{
  "n_layer": 20,
  "n_head": 2,
  "head_dim": 32,
  "norm": "layernorm",
  "norm_place": "pre",
  "positions": "rope",
  "rope_base": 10000.0,
  "qk_norm": false,
  "attn_scale": 0.177,
  "bias": "none",
  "init_std_qkv": 0.0544,
  "init_std_o": 0.0,
  "lr": 0.00677,
  "decay_fraction": 0.831,
  "batch_tokens": 16384
}
Each number is 128 + 32 x the weight over the matrix's rms, rounded and kept within 0 to 255. Layers, rows and columns count from 0.

# layer 10 MLP up, 256x64, rms 0.201, rows 22-74, columns 0-63
[[101  88 152 147 118 154 183  86 103 130 161 117 117 114 165 158 132 130 144 128  92 176 155  87 159  39 177 124  78 134 102 113 122 128  72  58 170 177 126 142 173 183 105 157 141  71 141 150 141 142 102 169 165  81 177 136 110 115 167 176 121 133 111 124]
 [104 167 116 120 115 104 101 107 176 114  66 109 149 168 148 153  94  99 157 165 153 171 140 139 177  37 133 145 146 112 103 140  77 106 102  95 132 164 121 120 151 167 112 105  52 101 129 128 135 144  94 125 122 146 111  63  86 126 131  98 175 210 174 143]
 [119 137 131 131 127 115 133  96 124 130 107 132 100 156 155 147 177 108 104 113 101 137 108  85 120 125 129 125 187 120 129 159 161 113 126 136 134  84 139 158  89 135 116 181 158 179  54 123 152  79 132 103 112 103 122 118  87 135  87 115 163 131  64 178]
 [162 153 184 137 150 123 124 128 146 124  87 124 163 137 107  91  56  79 137 175 159  92 157  93 102 132  96 114 101 218  88 112 101 114  91  88 199 147 112 136 109  81 112 136 134 101 109 122 183 135 117 126 142  83 175 175 202 109 126  93 128 220 105 117]
 [115 188 145 145 118 171 106 142 119 106 126 159  78 126 106  94   7 112 109 115 126 112 182  87  91 145 125 137 146  89 101 114 128 153 139 130 102 130 114  59 155 119 125 109 114 115 100 170 173  85 125 163 171 144 111 161 117 165 129 177 171 197 111 162]
 [ 53  82 130 112 115 142 161  34 159 183 105  88 144 108 172 112 160 105  91  81 132 123 134 178 126 111  87 136 104 183 114 139  87 119  95 172 109 118 178 111 213 164 116 200 123  88 185 117  67  98 127 119 106 222 111 154  61 113 164 105 139 147 149  95]
 [140 144 161 135 147 119 156  96 120  61 194 129 105 125  82  90  78 134  74 135 105  90 154 129 192 153 126 138  59 128 135 129 158 135 148 112  91 185 115 101 137 135 128 122  73 163  88 138 136 148  94  96 157  95 191 136 128 179 139 169 112 109 161 141]
 [126 130 146  85 183 147 164 175 110 103 102  75 104 171 126 138 128 126 137 142 139 136 180  66 146  71 109  82 198 109 138 192 157 143  87 123 141 192  39  63  97 171 125  93 157 108 147 185 105 122  50 113 125  88 120  87  59 126 157 138 157 177 185 122]
 [181  78 179 132 164 103 107 110 116  85  81 166 124  95 114  94 156 129  97 120 126 130 115 171 134 192 151 133 156  87 112 125 120 182 156  99 151 151 179 145 133 133 158 154 125 152  96 135  92 117  68  63 120 132 128  73 124 157 144 123 127 104 124 124]
 [117  97 125 155 140 112 108  79  97 144  98 127 101  90 107 155 127 106 149 187 130 193 134 122 176 145 117 138 144 149 110 133 118 137 166 164  77 114 192 113 113  96 149 116  79 157 146 177  96 130  52  82 177 103 181 138 127 165  66 121 116 128 139 186]
 [141  87 157 142 172 146 169 193 110 144 162  84  53  73  88 150 140 130 167  97 128 113 124 172  96 152 132 167 185 127  94 107 118 174 105 201 105 146 140 140 164 116  80 104 197  87 189 107  62 177  85 130 172 111  80 148  79 162 120 143 147 158 140  94]
 [ 97 182 157 168 176 118  66 101  89 137  91  80 110 128 167 139 158 101 124 112 104  90 149 139 206  97 166 147 118  45 121 100 211 133 102 127 107 154 103 101  79 130  62 211 155 108  74 186 118  94 141 120 105 147 148 154 141 128 138 164 140  78 204 126]
 [154 132 150 213 160 143 107 216  54  97 171 144 153 126 172  89 112  92 119 109 142 120 125 138 107 141 102 143  62  85  93 209 112  91 118 123  86 144 210 149 127 143 103  88 125 117  98 222 113 160 131 180 146 100 157  71  47 102 146  98 151 126  94 130]
 [114 136 124  89 142 107 112  86 104 134 126 163 161  83 109 115 161  76  69 115 147 111 141 150 142 142 112 105 147 129 146 125 123 152 132 102  81 104 145 130 180 151 110 176 207 155 186 146 112 116 125 192 131 145 111  62 133 145  65  66 108 153 152 120]
 [164 209 181 113 141 167 173 105 130 145 111 154 111 109  69 153 135 131 172 151  78 117 174  91 145 167 119 124  97 134 131 154 126 122  96 148 126 138 149 132 139 110 187 145  86  93 143 125 108 131 121 128  95  92 161  82  77  97 109 148 109 192 120 154]
 [133 145  80 138 137 154 131 157 138 133  66 197 139 133  92 131 124 117 132 121 134 149 137  97  98  94 147 147 125 130 130  87 113 121 124  98 120 124 147 114  81 131  72 166 150 134 143 104 132 113 134 133 165 159 135 151  96  90 141 135 128 167 103  85]
 [125 121 164 160 179 132 189 170  97 118 129  84  86 152 118 103 108  42 119 124 111  80 109  70 156 118 143 107 157 162 128 135 160  98  82 158 111 134 124 106  82  96 131  77  87 115 140 103 181  98 160 124 156 111 136 162 136 133 159 173 215 141 130 111]
 [124 120 148  76 188 101 150 180 129 103 149 200 113  99 189 147 126 134 101 133 110 129 132 170 124 185  45  76 178 134 116 133 151 143 130 168 134  49 130 179 135 175  68 157 112 114 128 101 180  91 113  90 150 196 158  61 139  98 139  70 101 124  85 175]
 [113 120 161 121 129 119  75 141  71 139 140  61 159 138 113 117 139 137  98 180  99 188 118 162  93 160 109 135 105 167 115  79 142 128 135 172 154 119 139 179 158 134  60 168 110 138 114 158 149  89 126  83 187  81 143 109 142 122  79 157 107 130 168 102]
 [117  97 155 123 159  76 109 115 144  95 121  43 145 142 109 122 115 137  93 156 110 146 116 104 112 155 121 119 136 104 129 109 135 124 161 133 144 108 109 106 167 166 194 113 119 107 139 158 118  82 106 125 139 143 159 137 114 184  85 149 182 112 130 190]
 [137 140 177 179 191 125 151  88 100 169 106 178 183  92  92 164 175 164 107 137 159  79 117 131 170 114  75 104 129 118 138  99 157  85 121  83 151 123 106 101 122 136  92 141 149  94  99 168 157 150 143 112 183 103 168 133 180 111 118 100 127  97 129  59]
 [150 116 106 139 172 111 116 128 128 191 131 122 109  82 159  96  78 127 116 141 133 166 156 155 125  92 140 131  51  63 118 121 119 110 127 134 160  88  78 111 116 161 180 105 107  90 126 106 125 163 127 141 114  97 145 128 152 154 144 135 132 143 164 115]
 [104  74 148 180 222 173 115 168  52 177 140  99  62  75 176 153 128  91 114 102 117 110 133 102 100 132 193 183 109  83 130 119 128  85 113 141 129 100 175 112 119 184 182 157 115  90  43 194 114 129 127 132 166  71 117 120 133 148  79 188 109 122 119 159]
 [212 161 107 147  82 112 211 138 142 106 125 104 100  99 130  68  92  98 125 143 111 134 145   6 112 137  67 121 143 129 144 119 119 144 124 159 139 106 152 121  88 101 123 151 117 122 114 111 150 104  94 135 201 180 136 139 106 170 117 158 179 115  77  99]
 [137 143 124 161 150 183 149 100 120 193 104 143 153 119 189  93 119  79 144  95 165 141  73 154  67 131  87 144 124 158 149 166 111 196 103 112  34 105 130  99 149 150 106 134 113 105 139 139  73 126 127 123 182 141 124  66  93 139 123  98 128 161 166 127]
 [127 169 119 159 122 113 179 132  85 129 146  83 135 191 162 170 140 103 143 135 110 166 157 150 113 158  84  80 115  88 105 116 121 108 137 122 146 113  80  99 135 109 102 131 148  73 171 151 155 104 136 145 140  90 149 118 107  97  63 107 150 132 137 136]
 [110 209  97  36 173 210 159  92  88 110  80  95 125 107 137 178 140 103 159 173 118 141 153 134 110 147  56 102 124  93 135 135 108 129 154 119 127 117 107 121 158 217  91 113 131 101 143  92 158 118  98 107 113 160 151 130  87 150 166 104  93 155 107 112]
 [118 155 119 128 142 108 127 160 166 126 134 137  81 128 132 110 167  98  97 166  78 122 161 141 119 119 108 157 113 108 168 209 194 193 126  76  89 138  53 144  83 137 119 159  80 120 129 163 110 157  85 153 113 140  73  75 117 183 138 142 119 178 134 136]
 [ 96 102 113 154  97  91 104  75 136 213 123 162 129 119 221 106  91 126  70 161 122 147  74 121 150 117  72 111 108  98  97 106 120 149 207 154 142 144 198 152 121 164  74 116 168 182  92 169 115 105 134  91 109 124 172 132 160 136 125 122 121  87 102 112]
 [ 70 147 138 109 130 104  71 163 119 139 133  83 156 121 102 106  96 156 146  89  98 119 132 123 177  92 179 165  88 123 147 113  73  91 150 151 139 103 114 119 130 176 163 152 134 112 135 107 143 118 117 125 200 161 130 116 157 126 184 142 146 151 154  89]
 [ 59  82 165 128 116 173 223 138  88 157  72 125 105  91 150 125  94  51  97 166  91 127 181 107 159 104 158 148 165 113 151 111 137 157 109 130 127 184 192  75 136 152 102 110 119 158 145 145 119 136 108 114  48  96 139 119 123 148  67 131 184 143 102 187]
 [ 84 127 124 122 190 188 143  61 131 180 134 146 150 160 108 132 150  81 122 129 131 168 116 112  78  95 104 103 114 147  97  93 127 173 114 198 150 106  55 116 107 186 137 117 103  88 108  93 111 117 124 163 111 135 126 140  89 138 165 103 182 192  96 135]
 [133  96 151 140  87 170 203  77 104 176 157 137 123  49 113 186 114 122 116  64 159 117 128 158 114 120 146 111 150 169 172 118  94 121 145 171 119 141  99 121 113 151 105 210 155 134 171 139 121 164  61  85 133 150 110  87  17  55 164 204 140  49 155 103]
 [139 117 136  77 132 110 106 101 120 169 124 214  93  99 163 110  70 150 121 119  92 139  99 137 149 115 139 142 127 131 133 136 106 150 135 122 112 158  99  75  95 163 157 148 133  90 117 144 130 171 106 151 104 149 133 134 137 150 120 139 172 182  76 186]
 [ 83 168  74 116 130 142 140 157 157 109  67 127 141  92 156 158 129 165 128 181 122  94 128 111 138 119 199 149  91  81 112  49 118 173 100 133 128 138 160 116 185 114 116 169  92 151 136 108 192 131 119 115 214  98 177  91 127 156 125  68  69 137  63 117]
 [165 134 135 154 154 170 145 109 164 111 139 161  93  93 171 187  85 167 136 204  93 125 126 139  45 123  84 181 147 161 106 103  53 154 137 115  68  64 145  88 167 194 104 165 136 101 133  61 130 139  91  73 144 164 104  64  89 154 136 136  90 136  48 128]
 [150  97 137  90 174  89 139 161 123 149 136 115 111 157 130  92  74 163 199  93 119  70 143 167 112 180  95 131 100 182  83 207 113 110 130 153 104 103  89 141 113 146  92 137 112 140 120 123 108  93 178 141 137 168 160 155  82 116  83 135 177 132 139 107]
 [166 108  77 109 110 154 149 144 150 107 149  49 103 130 140 177 166 181 169 123  98 101 130 136  75  99 129 147 109 116 119  68 145 115 114 108 163 136 131 160 115 196 135 171  89 110 153 153 145  65 128  87 136  87 173 100 117 166 105 165 150 113  93 146]
 [101 140 146 111 187 144 109 174 105 171 105 109  96 108 108 154  75 108 189 191 120 116 103 156 154 159 153  76 127 119 112 114 120 141 133 165 201 118 167 163 116 113 149 106 148 109 150 148 150  83 145  72  70 161  84 125  68 146 140 131 125 133  29 135]
 [141 119 160  75 176 135 103 105 156 215 111  94 170  72 157  81 153  48 112 104 120 123 115 140 102 185 164  80 107 133 112 101 138 123 151 126 109 116 158 138 139 178 135 180 140 119 198 105  82  45 130 130 168 136  79 165 144 139 121 122 117 162 134 177]
 [ 36  88 133 117 159 111 175  96 118 136 141 153  90 148 140 130  80 149 136 167 166 116 128 129 125 120 152 107 113 101 149 142 118 108 187 163 145 135 159 132 158 123 146 124  96  92 104 145 210 116  84 166 114  95 105  92 121 165 149 114 161 150 172 131]
 [ 97 149 154 147 153 121 122 155  67 118 113 138 144 142 136 108  70 102 131 100  95 130 156  89 120 126 129 114 107  75 142 136 168 101 149 167 118 161  94  66 128 186 153 103 106 167  89 149 136 127 122  60 172  84 134 151 138 154 124 197 146 154 102 133]
 [109 150 100 157  68 133  87  99 124 189 104 122 121 149 106  86  87 124 172 136 151 216 146 155 145 125 114 109 198  65 126 111 152 193 107  92 108 180 168 110 133 181 143  95 118 101 109 129  94 144 110  95 164 123  85 167 129  77 123 147 147 159 121  97]
 [114 136 165 200 117  90 149 104 120 118 140 127 165 134  87 127 127 129 171 124 121  98 136 154  87 121 107 154  76 135  35 153 147 159 147  82  87 112 105  54 132  88 129 107 126 116 117 167 168 154 106 207 164 163 171  93 111  95 121 169  94 140  72 136]
 [104 171 109 129 180 157  97  79 160 180  84  93 115  94 132 161 135 170 154 160 167 116  78 117 139 141 162 142 123 136 151  81 113 155  90 122 141  86 160 127  73 167 158  36 153 107 112 173 163 120 116 123 172 161  96  78  98 146  96 138 180 165 110  70]
 [135 168  99 109 141 166 120 143 121 122  89 139 189 113  97  93 159  81 102 116 196  90 176 122 186  81  77  81 143 113  95  96 146  83 149 108 174 120 145 132 173 106 150  76 124  91 192  87 110 164  63 113 155 125 108 151  73 131 160 119 184 140 118 121]
 [194 165 110 194 149 114 117 104 163 119  98 112 127 140 123 116 159 155 126 157 104 132 110 146 178 104 137 142 130  98 114 132 166 151 107 156 130 151  68  85 140 103 137 166  65 142 152 129 137 197 112  87 153  36 116 111 108 125 154 185 127 104 123  71]
 [153 163  80 116 155 138 114 147  94 125 133 123 148 155 142 155  74 128 120 167 142  92 169 160 174 135 149  78 107 124 128 147 154  91 115 104 174 162  82 110 119 146 139 133 138 115  87 113  85 166 137  99 123 161 181  58 123 135 153 104 138 191 117 180]
 [181 108 138 168 147 107 140  94 140 182  79 120 150 151 146 104  66 102  94 104 181 100  93 120 105 160 133 156 166 139 139 123 106 169  93 125 108 117 197  82 107 128 116 129 135 156  90 138 157 104 162  80 115 143 147 176 216 147 107  95 194 113 127 115]
 [125 161 163 173 131 123 151 118 104 133 128 167 140 131 105  97 165  99  94 147 131  85  51  79 144  68 142 118 191 147 135 133 155  97 178 148  84 137 183  98  95 101 160 152 127 101 130 152 154 119 204 116 134  83 153 146 133 174 119 114 114 122  52 144]
 [149  91 117 129 196  91 154 114 160 144  91  89 150  98 128 140 117 126 123 167  97 119 114 104  89 130 144 143  58 136 117 122  83 127 111 148  68 113 114 158 210 114 132  89 156 147 180 134 130 103 156 132 107 100 134 146 149 165 104  93 212 146 101 132]
 [107 105  69 150 157 112 139 155 152  87 105 118 200 118 100 146  67  92  65 156 149 129 114 102 156 105 164 155 150 117 119 153  96  85 119 146 202  94 167 114 138 151  87  77 146 141 128 138 156  91  68 135 154 184 120 145 130 163 140 117 117 136 126 121]
 [138  44 160 116 160 173 149 138  99 168 127 143 109 122  44 100 111  55 153 141 198 153 151 118 203 112 102 145 111 106 110 168 112 146 112  84 144 154 167 135 163  92 165  91 156 105 130 129 161 123  89 161 145 112 129 128  93 118 135 130 104 131 148 120]]
# layer 10 MLP down (transposed), 256x64, rms 0.0953, rows 22-73, columns 0-63
[[113 131  88 138 121 165 120 102 149 105 123 146 130 150 125 181 104 109 116 144 161 216 104 117 196 126 113 158  43  77 124 135 175 134 141  75 158 131 156  79 122 196 177 145 113 161 112 188  99 119  84 122 141  85 189  89  80 154 170  45  81 125 131 123]
 [131  69 139 158  89 157 160 130  70 142 155 159  94 124  76 102 137  93 150 132  78  70 133 124 120 150 141 151 154 155 155  62  95 153 191 173 169 115 165  96 131 115 154 138 150  66  93 128 158 150 103  89 129 120 140 179 123 142 109 155  94 125 150  83]
 [121 144 154 130 123 139 136 140 125 119 115 161 138 120 155 119  74 139 152 137 155 175 152 119 127  69 108 175 131 127 127 106 154 110 102 117  96 190 180  97 161 133 116  83 104 136 149 124 143 137 133 140 118 117  88 161 113 114 111 175 112  87 175  68]
 [175 141 160 118 149  72 130 148 181 154 138 159 107 159 103  91 143 158 183 147 182  42 165  84 155 121 138 183  88 128 132 137 121 159 117 160 134 119 125  81 148 128  24 121 121 143 124 150 186 123 125  96 111 156  77  91 136 123 107 153  93 185  99  26]
 [139 183  94 109 151 134 182  84 168  77 115 122  85 124  99 125 111 105  34 123 197 194 156 140 108 166 126 106 141  95 125 112  52 123 101 202 151 123  61 135 138  95 182  81 161 109 146 101 116 127 120 148  83 164  95 109 171 130 124 157 203 185 106 123]
 [101 111  95 149 104 155 160 112 155 124 164 162  92  99 167 118 131 186 107 101 188 105 135 108  47 109 110 114  48 109 159 111 205 185 159 117  85 141 169 171  98 157 163 114 115 123 131  58 108 209 169 144  18  81 179 121 150 151  85 103 136  84 126 143]
 [110 111 156 146  97 122 165 151 148  72 115 142 130 113 130 140 138 167 138 178 122 131 119 153 127 100  81  90 146 176 166  93  78 155 189 123 130 122 151 121  89 138 184 136 173 158  99 115  65 106 108  89 135 120 159 123 134 154 138  78 112 132 112 101]
 [121  98 180 139 126 111  88 121  80 105 155 176 131 134  62 130  76 138 106 169 121 189 155 165 119 106 113 143 127 120 107 143 120 144 156  63  67  68 137 197 151 127 133 154 193 105 103 134 189 134 158  97 103 168 121 192 118 177  99 128 131 168  61 107]
 [120 149 156 127 152 122  96  82 101  86 136 104 156 135 123 120 144 152 163 144 134 154 145 135 114 127 120 164 134 129 163 147 135  71 118  98  96 163 144  47 103 153 150  59 116 136 137 132 126 107 165 148 118  81  71 170 154 148 136 114 110  96 159 131]
 [160 126 151 134 100 152 112 170 143  57 116 133 159 152 152  59 116 151 135 146  96 153 132 118 111  43 146 135 155 100 143 142 140 150 147 150 124 140  52 154 134 113 139 139 127 135  87 121 160 134 150  89 135 134 138 140 114 138 114  99 140  83 103 161]
 [149 172 128 173 104 139 126 160 109 110 129  76  98 154  94 197  98 125 181  57 104 128  92 137 132 160  63 177 179 160  71 154 159 204 144 148 123  95 142 177  99 164  98  65 100 146 147 149  92 153  94 148  89 117  72  90 138 107 121 167  96 110 171 121]
 [141 138  81 121 168 191 132 121  95 147  84 132 141 129 161 116 110 125 116  96 134  95 116 148 150  93  67 114 122 103 156 166 134 178 114 140 179  97 193 156 167  81 144  78 185  99 114 165 110 153 128 103 147 159  95  91  97 127  45  99 180 223  87 131]
 [176  84 150 137 111 144 176 154 118  93  87  73  92 116 167 163  97 106 179 176 107 153 157 112 146 147 123  71 136 150  56 134 145 133 124 132 167 127 102 119 110  92 174 126 141  93 174 103  74 102 131 129 155 185 162 116 192  72  89 104 133  95 112 140]
 [133  81 139  64 107 157 108 141 151 156  96  98  96 131 114 115 153 162 163 140  98 140  71 126 116 151 182 145 109 162 161 119 141 118 134 105 166 144 125  99 140 175 125 114 106 126 140 122 117 154 126 139 191 119 111  65 140 138 115 122 131  94 114 113]
 [113 158  92 153 135 152 136 105 104 127 112 109 180 115 119 164 158  70  92 142  71 121 107 147 144 124 125 148 196 139 163 125  93  83 125 136 131 110 129 111 106 103 135 123 140 137  82  67 137 160 127 174 120 132  78 162 135 137 188 151 107 143 129 152]
 [127 154 144 109 134 162  87 133 138  96 170 112 116 138 124  91 116 153 132 118 163 191 109 157 128 159 132  70 145  95 176 118 138 149 143 158 108 167 140  90  95 145 119  96  78 160 133 125 155  69 159 132 124 116 108 166 175 137  99 153 101  71 119 136]
 [211 126  96 171 134 184 137 124 123 203  99 175 143 140  95 142 155  82  42 108  95 141  93 102 126  51 214 152 211  73  68 140 150  78 158 163 203 134 125 112 127 123 161 119  59 137 178 125 130 143 176 103  55 151 198  40 136  89 108 107  75 138 187 124]
 [168  59 146 117  85 108 118 142 184 120 130  92 124  78  52  86 120 151 187 124 162 113 143 197 202  70 107 160 140  58 186 133 223 168 139  60 128  84 157  76  96 116 133 239 170  59 109 126 129 141 140  51 183 150 171  82  82 125 168 207 101 125 137  58]
 [142 152 152 141 156 124 101  93 149 109 115 161 140 153 156  90  93 103 139 131 113 154 129 112 129 174 162 136 162  96 132 107 142 134 145 125 117 121 103  77  76 186 173 158  47 162 120 161 158  96 110 112 123 138 137 159 124  98 120 122 116 188  69 137]
 [145 160 143 131 141 104 120 112  83 135 116 161 144  71 162 168 149 116  76 140 109 133 158 123 145 127 149 104 106 140 184 110 148 147 174 149 103 163 142 108  71  52 155 157 178 110 105 102 112 152 160  75 120 112 110 155 114 143 122  84 157 124 100 112]
 [ 99 105 174 174 158  95 143 130 135 122 135 166 178 160 113 154 168 147  44 101 100  82 139 118 131 154 121 129 172 167  81 113 101 106 145  59 100 149 100 144 118  87 111 100 151 138 184 163 117  81 166 132  81 100  72 148 154 153 160 137  91 165 101 144]
 [140 111  64 117 123 161 138 122 131 131 111 135  85 140 138 163 177 165 124 123 101 147 152 144  82 114 141 119 189 141 184 110 146 129 112  78  92 109 186  71 140 115 127  83 106 123 110 148 103 124 178 135 160 135 106 182 145 101 106 127 129 118 116 106]
 [ 99 137  96 136 123 142 114 151  84 127 172 102  84 141 178  28 149 142 150 214 172 112  54 156  80  38 123 177 133 104 163 152 119 119 119 148 186 122 128 140 123 153  93 126 148 121 107 165 107  73 102 100 140 145 119 118 152 119 129 169 117 151 203  76]
 [138 148 110  85  97 158 135 149 169 151  60 138 153 191 118 114 125 109 138  78 185 185 125 149 163  74  82 128 151 132 127 127 128 128  93  73 117 169 134 131 101 100 151 161 137 109 112 140  73 157 187 102 119 122 151 107 111 146 104 129 183 180  95 111]
 [111 114 107 141  61  72 130 126 185  90 175 125 101 165 175 118  90 129 140 110 153  98 106  32 124 134 135 113 129 147 170 144 110 172 152 183 163  93  92 190 123 121 135 100 155 129 182 135 177  81  79  75 145 143 150 115 119 158  88 103 154 155 151 112]
 [118 170  93 109 112 160 108 116 111 112 141 160 163 105 148 142 146 151 179 102 115 141 157 141 131  90 149 114 136 174 163 133 107 129 120 119  77 111 179 126 130  57 141  80 107 104 115  97  98 136 163 169 132 124  52 132 136 130 144 136 127 119 181 114]
 [125 130 185  87 108 178 110 127  78 133  79 128 207  69  96  92 102 151 148 127 142 110  98 117 110 100 137 149 190 116 131  70 211 158 174 108 154 160 142 143  92 183 164 158 183 115  91 109 133 185 127  86  97 144 161  72 110 114 178 160 110 103  68  83]
 [141  74 127 170 102 130 125 149 128 126 108  98 169 166 110 120 133 162 150  83 131 207 139 119 135 110 121  69 101 137  85 135  58  80 135 169 153 171  92 133 154 133 128 162 143 158  54  70 167 141 100 128 107 145 137  99 115 169  89 105 121 160 214 129]
 [177 143 152 127 142  76 130 119 152 128  58 129  81  52 115 147 113 134  88 161  90 149 105 154  51 181 163 148 127 135 134 153 128 134  97 146 114 171 103 168  96 146 181 102  63 156 157 105 149 117 112 153 180 184  78 145 101 144 100 144 115 114  94 131]
 [146 158 169 143 124  97 126 121 111 110 150 102 160 146  99 137 104 158 203 136 145 129 171 153 161 110 145  82 103 101 145 147 127 127 105 117 133 141 103 107 110  86 153 102 121  82 107 103  77 112 143 169 127 126  90 156 185 109 130 119 130 158 121 133]
 [187 114 147 159 131 116  99 148 155 176 128 123 103 112 138 113 142 171 175  70 130  82 119 214 130 130 114 122 169 127 113 120 167 146  44 155 131  56 123 140 143 134 189 122 108 151 170  99 116  75  51 126 151 124  88 168 103 137 135 128 146 194  60  76]
 [155 137 120 134  28 114 131 136 111 127 162  95  90 121 101 161 121 188  77  48 155 125 120 113 147 105 125 140 130 128 168 136 126 169 164 131 172 107 157 109 115 116 127  71 104 121 197 150 174 136 152  99 135 130 132 156 164  78 155 121 118 109 145 143]
 [ 56 153 152 110 137  64 107 100  99 119 178 101 137 190 115 160  96 119 135  92 117  57 115  44 148 125 117 112  88 145 153 141  86 191  82 188 138 117 113 165 161 138  93 123  70 132 166 137  99 102 124 134 155 141 130 118 138 151 161 136 241 121 169 160]
 [131 130  60 157 142 119 126 120 172 130  65 110 122 170 150 141 143 161 142  97 144 159 119 146  70 110  81 136  98 128 143 118 140 158  87 151 211 164 137 122 146  97 124 109  88 131 129 139 126 147 151 176 109 115 121 133 109 122 100 128  82  79 129 118]
 [145 201 103 117 215  97 177 114  89  87 144 163 150  93  59 142 167 121 109 179 115  33 162  78  92  45 117 164 166 110 117 104 129 116 122 107 146 224  75 128 198 121 113  98 100 181 148 148 170 145 124 151 161  84 132 149 157 140 116 147 127 119 101 102]
 [164 124 147  82  45 163 181 142 152 109 156 177 138 130 176 107  83 131  84 133 144  79 109 239  55 129 125 140 144 108 165  91 186 202 108 123 120  95  91 149 169 107 100 103  98  79  90 122 161  97 120 141 120 164 173 144  68 178 134 113  68 129 137 153]
 [117 146  64 170  83 132 140 181 132  90 112 121 117  91 146 129 204 164  91 148 119 124 116 113 111 124 143 158 117 135 170 129 159 123 155 146  88 120  63 136  87 113 148 133  81  73 117  83 104 193 185 147  85 168 145 123 108 102 120 121 134 137 194 125]
 [177 136 164  64 159 106 134 122 125 132  90 146 143 113 131 141 126 104  90 120 112 111 155  93 141 144 123 105 139 173  84 156 154 108 146 144 139 160 123 110 124  50 121 137 148 161 109 151 176 119  98 124 126 120 148 137 154 123 179 131 137 147  91  84]
 [126 168  99 115  96 184 109 123 183 134 123  80 145 139  52  92 120 122  96  80 133  58 134 129  96  82 131 118 127 150 127 137 176 220 137 126 171 144 219 122 133 141 123 120  46 147 187  76  98 157  92 136 153 132 155 152 103 134  89  76 133 137 219 126]
 [ 71 165 105 119 127 131  86 155  80 151 138 123 100 114 150 167 124  98  88 100  92 101 115 133 121  83 146 122 126  79 147 120 127 198  89  51 153  34 170 170 150 146  63 163 174  57 186 162  87 127 117 183 152 240 112 110  99 152 172 117 124 146 144 126]
 [125 115 137 153 105 162 149 148 149 151 155 153 116 148 152 145 137 136 138  69 127 159 125 123 115 157 104  65 150 121 112  85 163 149  95 128 131 189 144  89 132 124 142 123  81 143 127 116 120  89 101  48  83 155 112 105 170 102 141 119 168 156 118 108]
 [140 149  73  86 148 121 141 109 140 104 159 115 175 104 134  77 153 163  88 171 107 146 127 161 104 162 131  99 118 136 173 156 138 120 100 145 167 176 124 143 143  65 154 113 114 121 174 117 115  72 127 122 115 142  83 146 181 122 144  87 158  95 108  99]
 [140 101 151 105 204  88 165 172 153 163 143 147 108 106 123 149 139 124  66 115 130  20 108 106 118 135 122 170  65 158 108 146 100  97 147 148 152  50  97 158 125 113 103 170 126 151 149 135 169 138 125 187 112 137 164 105 147 137 148 117 129 107 118  95]
 [109 112 135 161  87 161 145 125 188  98 114 149  82  73 133 132 105 167 190 131 114 195 141  87 157 117 177 167 157 176 135  86  97  61 112 110 128 110 127 123  60 131 119 145 126 129  83 111  99 112 164  98 164  91 127 119 174 132 113 129 123 155 102 148]
 [158 124 138 111 109 116 133 162 114 157 208  97  97 112 101 133 112 115 113 156 142 183 104 137  77  78 132 118  98 126 135 145 183 218 111 113 112 130 183 195  91 135 146 102  87 146 102 138 104 144 120  94 126 172 149 147 151 117 134  84 177  70 100 106]
 [100 120 159 209 129 115 120 130 116 158 132 188  96 164  56 219  45 115 119 136 129  90 145 172 144  50 125 104  82 113  81 107 172 200 127 119  82 112 153  93 125 115  79 108  93  81 122 159 185 175 125 128 140 129 189 126  87 156 175  72 170 131  87 140]
 [149 103 120 117 173 161 176 103 122 117  68  92 120  86  76 105 178 169 160 140 114 122 108 159 139 134  91 179 143 160 176 104 152 119 146 130 126  94 135  92 119 145 131 130 138 192 114  99 159 119 149 101 104 123 111 179 106 117  78 131 134 122 117 140]
 [133 145 133 141 138 127 124 100 116 119  97 152 100 101 142 109 170  96 129 113 136 197 114 112  83 165  98 114 173 162 149 110 102 148 100 147  82 145 162 117  59  81 141  82 133 134 141 102 137 123 189 156 117 153 119 172 179 134 126 168 121 105 111  91]
 [ 73 132  86 119  71 142 111 185 168 149 121  98 105  81  91 175 145 130 112 103 106 164 143  94 131 130 104 113 105 141 112 143 158 170 164 126 123 128 106 181 110 192 129 139 149 131 131 113 150 137 130 106 142 142 163  93  82 125 143 143 145 161  82 111]
 [ 83  45 130 136  82 107 128 123 135 117 139 114 119 151 128 165 145 133 181 121 130 141 190 123 100 142 156 138 112 137 148 110 112 137 123  39  96 141  99 163 155 156  76 125 166 164 172  93 119 156 101 161 127 156 131 131 125 104 131 162 107 133 137 135]
 [164  38 104 128 159  95 148 133 203 141 118 117 113 114 155 182  95 125  73 128 109 101 160  96  86 119 126 128 151 162 131 151 140 175 101 171 139 134 157  91 150 123 152 130 132 105 125 118 113 156 156 108  76  74 155 103 135 150  82 137 191 164 119  95]
 [146 141 114 126 190 181  91 114  85 141 122 130 165 138 169 109 149 107 170 110 130 117  77 133 135 174 122 102 114 116 146 137 115 170 120 118 133 107 136  78 112 127 172 137 143 171  65 124  98 125 106 156 148 119 149 156 151  77 126 167 118 126 107 117]]